Each number is 128 + 24 x the weight over its row's rms, rounded and kept within 0 to 255. Layers, rows and columns count from 0. Numbers have three digits each. The size before them is the row's rms in percent of the matrix's.

# layer 9 attention query, 320x320, rms 0.0602, rows 0-63, columns 160-191
092:126133107164124123131100110102148146132113155134161126118108097145131130103144115136148148133137
095:108120143160102100089114123086133093143153184129164168144097126137123133117128141119130147086114
088:144121119116163130130132114153130137103143144135133100123105123109120084102146115205085141112125
095:118088158098104120093114117107099073121133148127146113140128098113144109101125149104191139113145
090:139168127130138158128113151158111166090094111132127141067136095155134140133121132132154090120137
087:117099117175161180147110113152135126161130158129140131164111121091136144133128121140105107132114
103:144137146119162159137123146158119158100129160138136127140109134151113133155126140109080134106127
099:154123134142121136167163109152153076107142131126157106173111135096120189129125094164157093129090
085:133137121127100083125098125110164091145130081137137100128150166092099157090150113123134166146161
099:132129089176123126119133114103126137127162077134144127076140136117153083123140133101086122095150
102:120131098134129116100086102122115125177098121144148114135193151086118111140142100147123150164130
107:108148114157077124153185098104123092101085116136131139133089128117127132152171105144155104177144
094:114104134135151100086115097070138135107139130158128079091108157139140064142117111097078106130116
102:135136147101162101118097108080149125173133125127124095095157134109109053118113136082085115085099
096:135102125141140128106079116094156156145126166133150099147114147143104103122086117124151155106118
107:152141104082133137156113118140082125115143110101103181148174105138137140148136116130094130087160
104:127115164080153138137080130138092140115136108134106143130156136164092153118141092090110144114154
108:118128148088103095108116116127110106152096178132120135106118113108153100128111131099118103162094
100:146120116116080096150158103137168121125115135122140163141084103129140162125095169144166141133120
105:154110106160137132147176149135129139087106176139112162107156106114123118147095188128145100139120
099:125131099132115122125125128119143114154129169093118148145140154094159123116176157109096130126121
110:181099184112173132135140123178166135097170131171082111154113135166142139145122142140135100115118
102:056146090138098134147116142148092123116117107095149168100113094137112145119135090114159126138098
097:126139105155145106070172160140090116158125154101142119121070097108137128114168125131112117163104
095:118113118141160129144147132107089132097117161138142103152140136186124156142110127144124131117140
103:122156139085151128149141141142105117144108131098089157157089105142097139135129118160098115150150
098:163148094126168144166174129149134116139149108113151128095107156157140132097120147152099103121083
103:126142125125121104110160117155126112115126137137122167121131123101123127144130167105103108156120
102:148164076142083169174117135095121124115113171129160145112152132162136178147144146124120122081179
100:141087153141147151160117150136102140151118121131097131109097122157133116131119117119114121118085
104:136121164153109145113111124133159143108138106193093097132141118150134162109115154107160149110184
105:171138155132111100143133088128142109140129184133105188129108141089115112124162121121117133124125
096:137124121134155144144095088140138146143154103132115098125059140129091139100157101111112141116120
084:136095135133154139135113101157183190088141129114123155086121106134142159150108134118122145085118
091:127135116135149102139143125152136125086171135132123134093120139133101145170146102115089118124095
097:112138112138100148179127110116134149101132133141121133166122116125101117097161154157120154120184
091:191127141096142137105103125148130138123054116140132095146134141144156120112096163107123137131106
095:157124149125133130141157158160123151079167135142079144088092125122075133184155116118124137094131
092:133149117100063096144123136111135096121149151113138132097162141119100166141137092113148118159101
095:113147117139134145137163107060119139109115117114142106095125159131089117116110119109108152088152
086:098147109112112093057087097123109078161115121118176127138160146158146101076124120150138128141140
115:079083126175119138099116084091148174147130125092148142132098115109166136108100138164087187108099
096:110096089120136152094103086124116118124107091098133117109156127145148107104153108109111137136130
093:146114146103135101116137103112136095116146118083140119132103175114107145098157127133123160096124
106:155145140088104121135137135160147158142139154146125135129090116124114092110145091110123129145100
103:095107098158101125127096129109101124168070158086125136120149132119170145110108134114155101166089
106:097158144155126116099165160093130064138120109147178109113136100131114161126109136159164098135145
108:135107115161093130145160114116178140124120120110077122107086114116148125118124188138135117112111
104:109160102136125140114122113091112118113117117125150128085141123131112103113114144095184115126130
122:089150125125109137122108105132108113135140075123103147122116133140134137103166136127137179128114
104:146091154131116130141112109135175163131142126113139158132119163135105135107111148125138157107138
108:141151137121135120173144137145147104135130123163109124095104117106110099146118170133170119144103
100:170101101127136127149128133138148121149154114112155140115117124127178166084128140142188124133117
109:133154121083135114129097148065142111147114118127112146128181153130108109116117135099188145103169
111:151131112119151148148171144144102124148115160111139156106066129111154133133147137178110131109117
099:131136131149077134098151129147117142132137084117123091116122106131153144150136145162115139123119
100:082120109159122131111085107102124134131136146128181147162150153122108104126119116107140097120107
108:160143156119113094076144145106122077154126139138118118083156108105101167141120135120142145135168
087:115136133105157112084143194122131102111097091126134093096106124099109157147126148147128149129136
110:137132136123143135135115145137125157179141100131120117141136130136139146114145087106098098142156
100:168121134090196125075135136115097109146122152114161139114154169163087149132106104139099067146128
123:136133151095126137096089124122160125152124095139146113174185124116122132111106150101118174102158
114:137105113148155147145130124116123112152142103117148170169147107169101155128124147125144113110150
101:133135151109097136116108111118101134140105119119105147143141143105110136106137124122099138107116
# layer 9 attention key, 320x320, rms 0.0592, rows 0-63, columns 160-191
096:100075135167133137178127112102131141103134124123111098128118125128113134152112148130077128098104
090:155097106127137129150152103118106170064137140149110137134129128171124110125093147162110122143165
081:128162151131167102103077109094126088118111114108119107131142138143131100134138181100081106184117
079:089126115188149153157112098130134161119127143147136129137141145135116100127141123142118126088109
088:126102143119124153126116123124157088137119107133120098110149115110102159133140073133133116112125
084:106147136123099103082129144083116107136117148112167107157140146168164091167128146101091169147114
095:094142117054073109094114097115129091121128117119154157112113102147144170154115109148141103131107
087:154117121143097135138101119120107145114114145125123127150169145086080088102134118104138170123185
096:157097158159139121134132147100139164114107144179101119140157121143117087159101134101150131120114
088:127148138119130141174137118130123136125106138140101150107091109101108136135151138135137121121155
095:113111158139138109125154164098121113137099140139182119143106128157164103111112142120115137127107
103:167145153138150135207120143121142154135136084125083156091157131062096126148115112158127120132122
107:105109124086127131086102142132082133100128099142137112111138104166128169159123123096097102120112
116:128096145124094130081111121133129141120117144159160087159119105145164150112115126078133143133163
110:142114106108111136118110124104112114171110157083178129114129145127156130129107127099070117160079
116:133126110064163127126114141118111108171169094137114148146120106140075120143128104152127149120127
121:128168132088147127141115133168096101147118098111089145131134111122115147130171105142121115119126
112:137128122166134105144152158121133125136059136114144095121108138092143129143125151097088116138093
106:139107140155176140133151120139137142161113145162092090125117115160105126115102145167159142139120
114:100135139148135126121134118137151121143119177150154114136104144125138137120097139145163109147110
102:168160105150151105124141133155156143127140141129108137121109152136129097101152116101109157088118
106:169094168107117137124150125118157106105152153144118128148143127153115175127131145180142107092144
102:082163108122166158153124096168124115108133106135094120113116102112132093123126140130161105121129
100:134097096164122137112164138125159144121123138124160088102103114162185133119124131108096128120101
105:124080133129157171132135140070078136140112186132163133147119114136141159148127134167111125083115
109:125095124123160157133153132128120132126143092126097122136138078167140091139158123106129124123128
103:192136146107101133095159108117135146139150137118129148131113092180129145121114110155140130112123
106:155172157136151114117158128168107127123123126137079158138140126099128121136127134125089112084147
100:182160106113108154117125101080143104118115160098169160135120111126121204142119136143144128124158
097:129150071102124121105106156166141114143116122116102145109142133157130118115125104125132109143103
115:134183155165102150117101099125165106104124140141126121144117125121103177157129119122158108158131
110:159094152132088123150137121111154126084141202146130102157107163134131121122124108113137151147153
084:136101116148149081101096146110144109115093108095113114140155122147114119144168140128121117142139
092:123125121171115086147121132107119107129146120093135117158099134131147112167135165157078105144153
087:154163125083125098095130150127106071150120099114133091111113098140128109115181127117139118137170
101:113115159170183115164129130129151144125129155122118142139111136134117095145095176144124122113136
088:114139136099097106095144118129116139165144121119139148099129077140127157121166106130167097151087
082:139133096084098133137156149164109123162127130099126162140127099089111150146154122148149156138137
083:137130122098151126136132154145137128104131144107118147125141141101107153119164116166125119104121
113:173114144123158153143113122156160146137151095121095115100139099124114148148139092152148090118118
092:095092139148135122127118146134076149136106102164149105120133137179191116142107147107105153150125
094:092107087102116123118141099115093158113123124115179132145125152186149138116076126117111139129126
096:122078119140102172114128117111133163139092114138151116131126121130158135110101145093128132177099
100:110111135177165122137157157152074169155135134165090146070114094086142104153127141162119140144156
108:135176103119091107134134116107160109078148180134164099144139136158127144120146095115136127119131
099:131116117093152115088113119113158127069135150093119132106180136140128087110140163061142166157089
101:160144133172157170121140162137132136160141121119157095138160090109106106120126139122095127131108
094:148081144137080108145150114135121182138154125115129114160114138122138168130101114100136134082190
103:079135129109116094155119144113114153122090125103137166144135146077140131123138148122117151091142
102:092130105143128120133121129153117124111151094147116125133110110133120101115162134109164161158162
100:171112135172101092119137099099138125148117166136104117122115131148103115134090143172126107125075
108:133092128093120126108144159112140126114116156144138114147115146132145124125094166095149139104146
115:121128122143136169178160082100151140124164181137114130118157123124101129114127130141172168120128
095:111174121127138132118121108108146140152136128142117133115138082116100112138144151118189161106121
104:138110104105124143102139128147108121120138167142122126104084125169196104106139121163105145107123
100:081131120155147112096127134153147125153109090126163145146116129122122127137139140171121130162146
101:151102133133155140122093160124064138115129145104104153157118188162131095148115125109065144096095
103:094163097117126097116125131145103129164155137123162149131112125091112128113125158158131149147131
105:106097125108157127072129161113122128153156125165128087129128102159097098129105128149151129128129
107:146157095107108139152095092146126142139108081105127133108124122121161164088146146118114122116135
113:161105124061146112104110153116116091119126159111175128120155148182134112113118143116096125153078
106:133107144137140137109098125115110125147119094143146136167118122130106172103083149105112112112105
105:144110123115125164148122109143132123150184119134133144164120102183077142130124107109145109131120
095:071175137126125102099133118128118129150122109143127111142120094057114141116155093137148106131121
# layer 9 attention value, 320x320, rms 0.0527, rows 0-31, columns 160-191
084:064112123112101132126126116132145118129107128096157131129176174110103160053192105127139153144112
091:128150133119161138125166167146165135152116136136109131141145078099160125146134152084108100176100
085:126132115112114111127139096114089154138150174159142116070165117111084141185089091127153134096093
085:100140115128090122133162144138125102133109097126128116110107162100136139086156137144143156127116
096:127139114102171097113164153095083119144153160172080143083171128111121129197106085122144105101161
087:166137129138141135095150157104137165103125098166107132122149127085150140150128112100107067156200
082:178104129116160082127140152123153155097144145182139107165105147157097161139160149172182112169109
085:126074146160075136117129134107133142130088084126141141161103146110157120115170131139147136131140
098:086132120151142133100099114143119119128142166097144156121133102143132119112094154086128135113151
079:155127131125157144145177148117149135150152101103123146121136100104154157153142165110106147154093
092:115135145150143116143118166154162074156109084129118104146127110153158174122126143145069168158113
095:122122117129118122143151109103149126157104112129152135127149120096098105086087118153183150093128
090:132104097142144121132144144099147140147144122132118166116114159121140138101167163099147121171132
084:091127152126137127114087115104122102106121126121138104129148154123132103170111132117112195119132
086:170148150116131159144137161179132122132149132122137150146077104146148134106119180108119118159074
082:163142145107141117138102131106127114113139185172131093105154139127100149177097107157106150119147
088:125115135122118128141089090107131100133163105074118105120158126118162061124136144119144149131124
095:142132154152149159105112143120107107140131071132114105148160161095144140156146136137090173164147
086:158118163138158122138133116099186135144082099093149101127156133123097176124113094160122134113069
086:123155132118123163145115143151112106139186120130102108093166140119137156110114185103111161168158
086:129110137111151149159127142112112176174130120148138137106115077133135107109097116097128131167105
092:148129149125104114102125121138110130129145089107142148097138122136111141148128137141167147100138
080:104136138109165126112108126109098139095126157124127118117131112164129114173088092143084112107155
091:056120111143110138129141119143145070088107129112102134122101099142152124149145160154088129119189
089:159128124109109114179092159158095104119176126115118128119124133150182112152140143137137124172170
085:118127131176111114100106112135111143114111179131114117124134154081139099130089139116129122094175
082:147131119121142140092090115138134158125098138089118147114153107115136125142152156127098118131104
090:171152140124143120150127138102183106143109093114117152169161131126132149134140101139127124154112
095:097135136173163105148131153107134131128106139122163115143164164143108144134125073180113138176116
087:082130133125137147116091137167160135139118134112121140156090103123148118065152171116102104130096
098:117117122127134148086144172164119108104096145113159136113112107148111177098151216136100113132139
090:157105127099123125130141154149078159119145160159115137117152092128163113154105138130118101137134
# layer 9 attention output (transposed), 320x320, rms 0.0427, rows 0-31, columns 160-191
083:171116135117151116126141126099171086115113168149133156128144136108137139158106138069146093157114
088:116107123124149145112129158118130133136138114135174116132108122137098149091149093130142178150155
081:111117155126114119127192102123177116103097096053150092140138132141112120115184207116147160142131
082:157122125133144128134159156117163111131148154082130147115125113071100177157126117146126119102116
094:142141151156088135133122090129134119135111137079154128125127126153117158126115181153118126141139
088:127124111147099177135062107145091118178128169121175150127135167113137102100089120130151127141157
080:093105128114133120106140146161144144113142130095164108123081189091114104105139113158141165127137
083:129131097116132094159135160111119103143147164119114149091096131100120120138123112139118127071129
097:141134172121177129124114119122125127119105102177094145179162151135128129154144142113158113148114
076:136114121173162098114120154127140104160148096172172097129133093142111131114122076155127165133118
088:105107077079135146158126119111150141168154154121153137085105131101108157115144120152146166115139
095:128157129114134116117115102145098097137101130137100135162147130143124152138110125104117090155126
086:118101176178159104131146158123161125115111097109138121172156123066112086151177122121108144121140
082:148138119132106144164169142111140129109171106142115127111123072106102179141120129128116140118139
079:109137132137157134089171144156140125131118152135126134134134137107129130114138076113156124134114
078:123098129120089125128106090106136130111148117116128154080113089163140110103110180108136143128117
087:099117120109158119156143141097092111159111082142122118157163078095103190143135139105120124136136
092:130125077108135119176132104112147122179135144112166155105122110116083148100119138138157119113157
087:135110132110146104129074116134087119115146115170109123133149089167154140084107116094113135164126
085:094112081132127152151140143116112122179128125120136132160102086097151131092145122131133120129122
085:098145108177130158133121146140127136118137110146113095182126151109137123119152113176107119136124
092:136135084115126143142125096136143115156104205076110152120132143135114168133133098112076142135134
078:108142155128088133148136108128117143129102140156126112152119139120117126101110168115129123134123
089:156142151083102154166105156143107099178151165149113112098123137126102153151123108129124139127136
090:109140086112111138080165128110155142154073144112125128093130172085157163097144106114152126155150
083:152122174101141118178100138139089152110178081104115178158150111133129106159129134131167128143116
082:114116131123131090108103115111121130119125112169126125145151118137131099090129132093153138166144
087:098144112118131125094125105127098129142084097147142135092142130165118140109097109134137146161164
094:148116176103151121129092112133159121124123153169132128098148147131115116133122147118147146121122
080:158122131126158104144145167096152113138138115153138129130118120122107127138111122135154139131105
095:110094137129123139154108134130183130119144127125117107094129167092114125111148128100182137141098
090:076135127159123139103138134135120126114110151126131110149142141122144112077158137113140121163156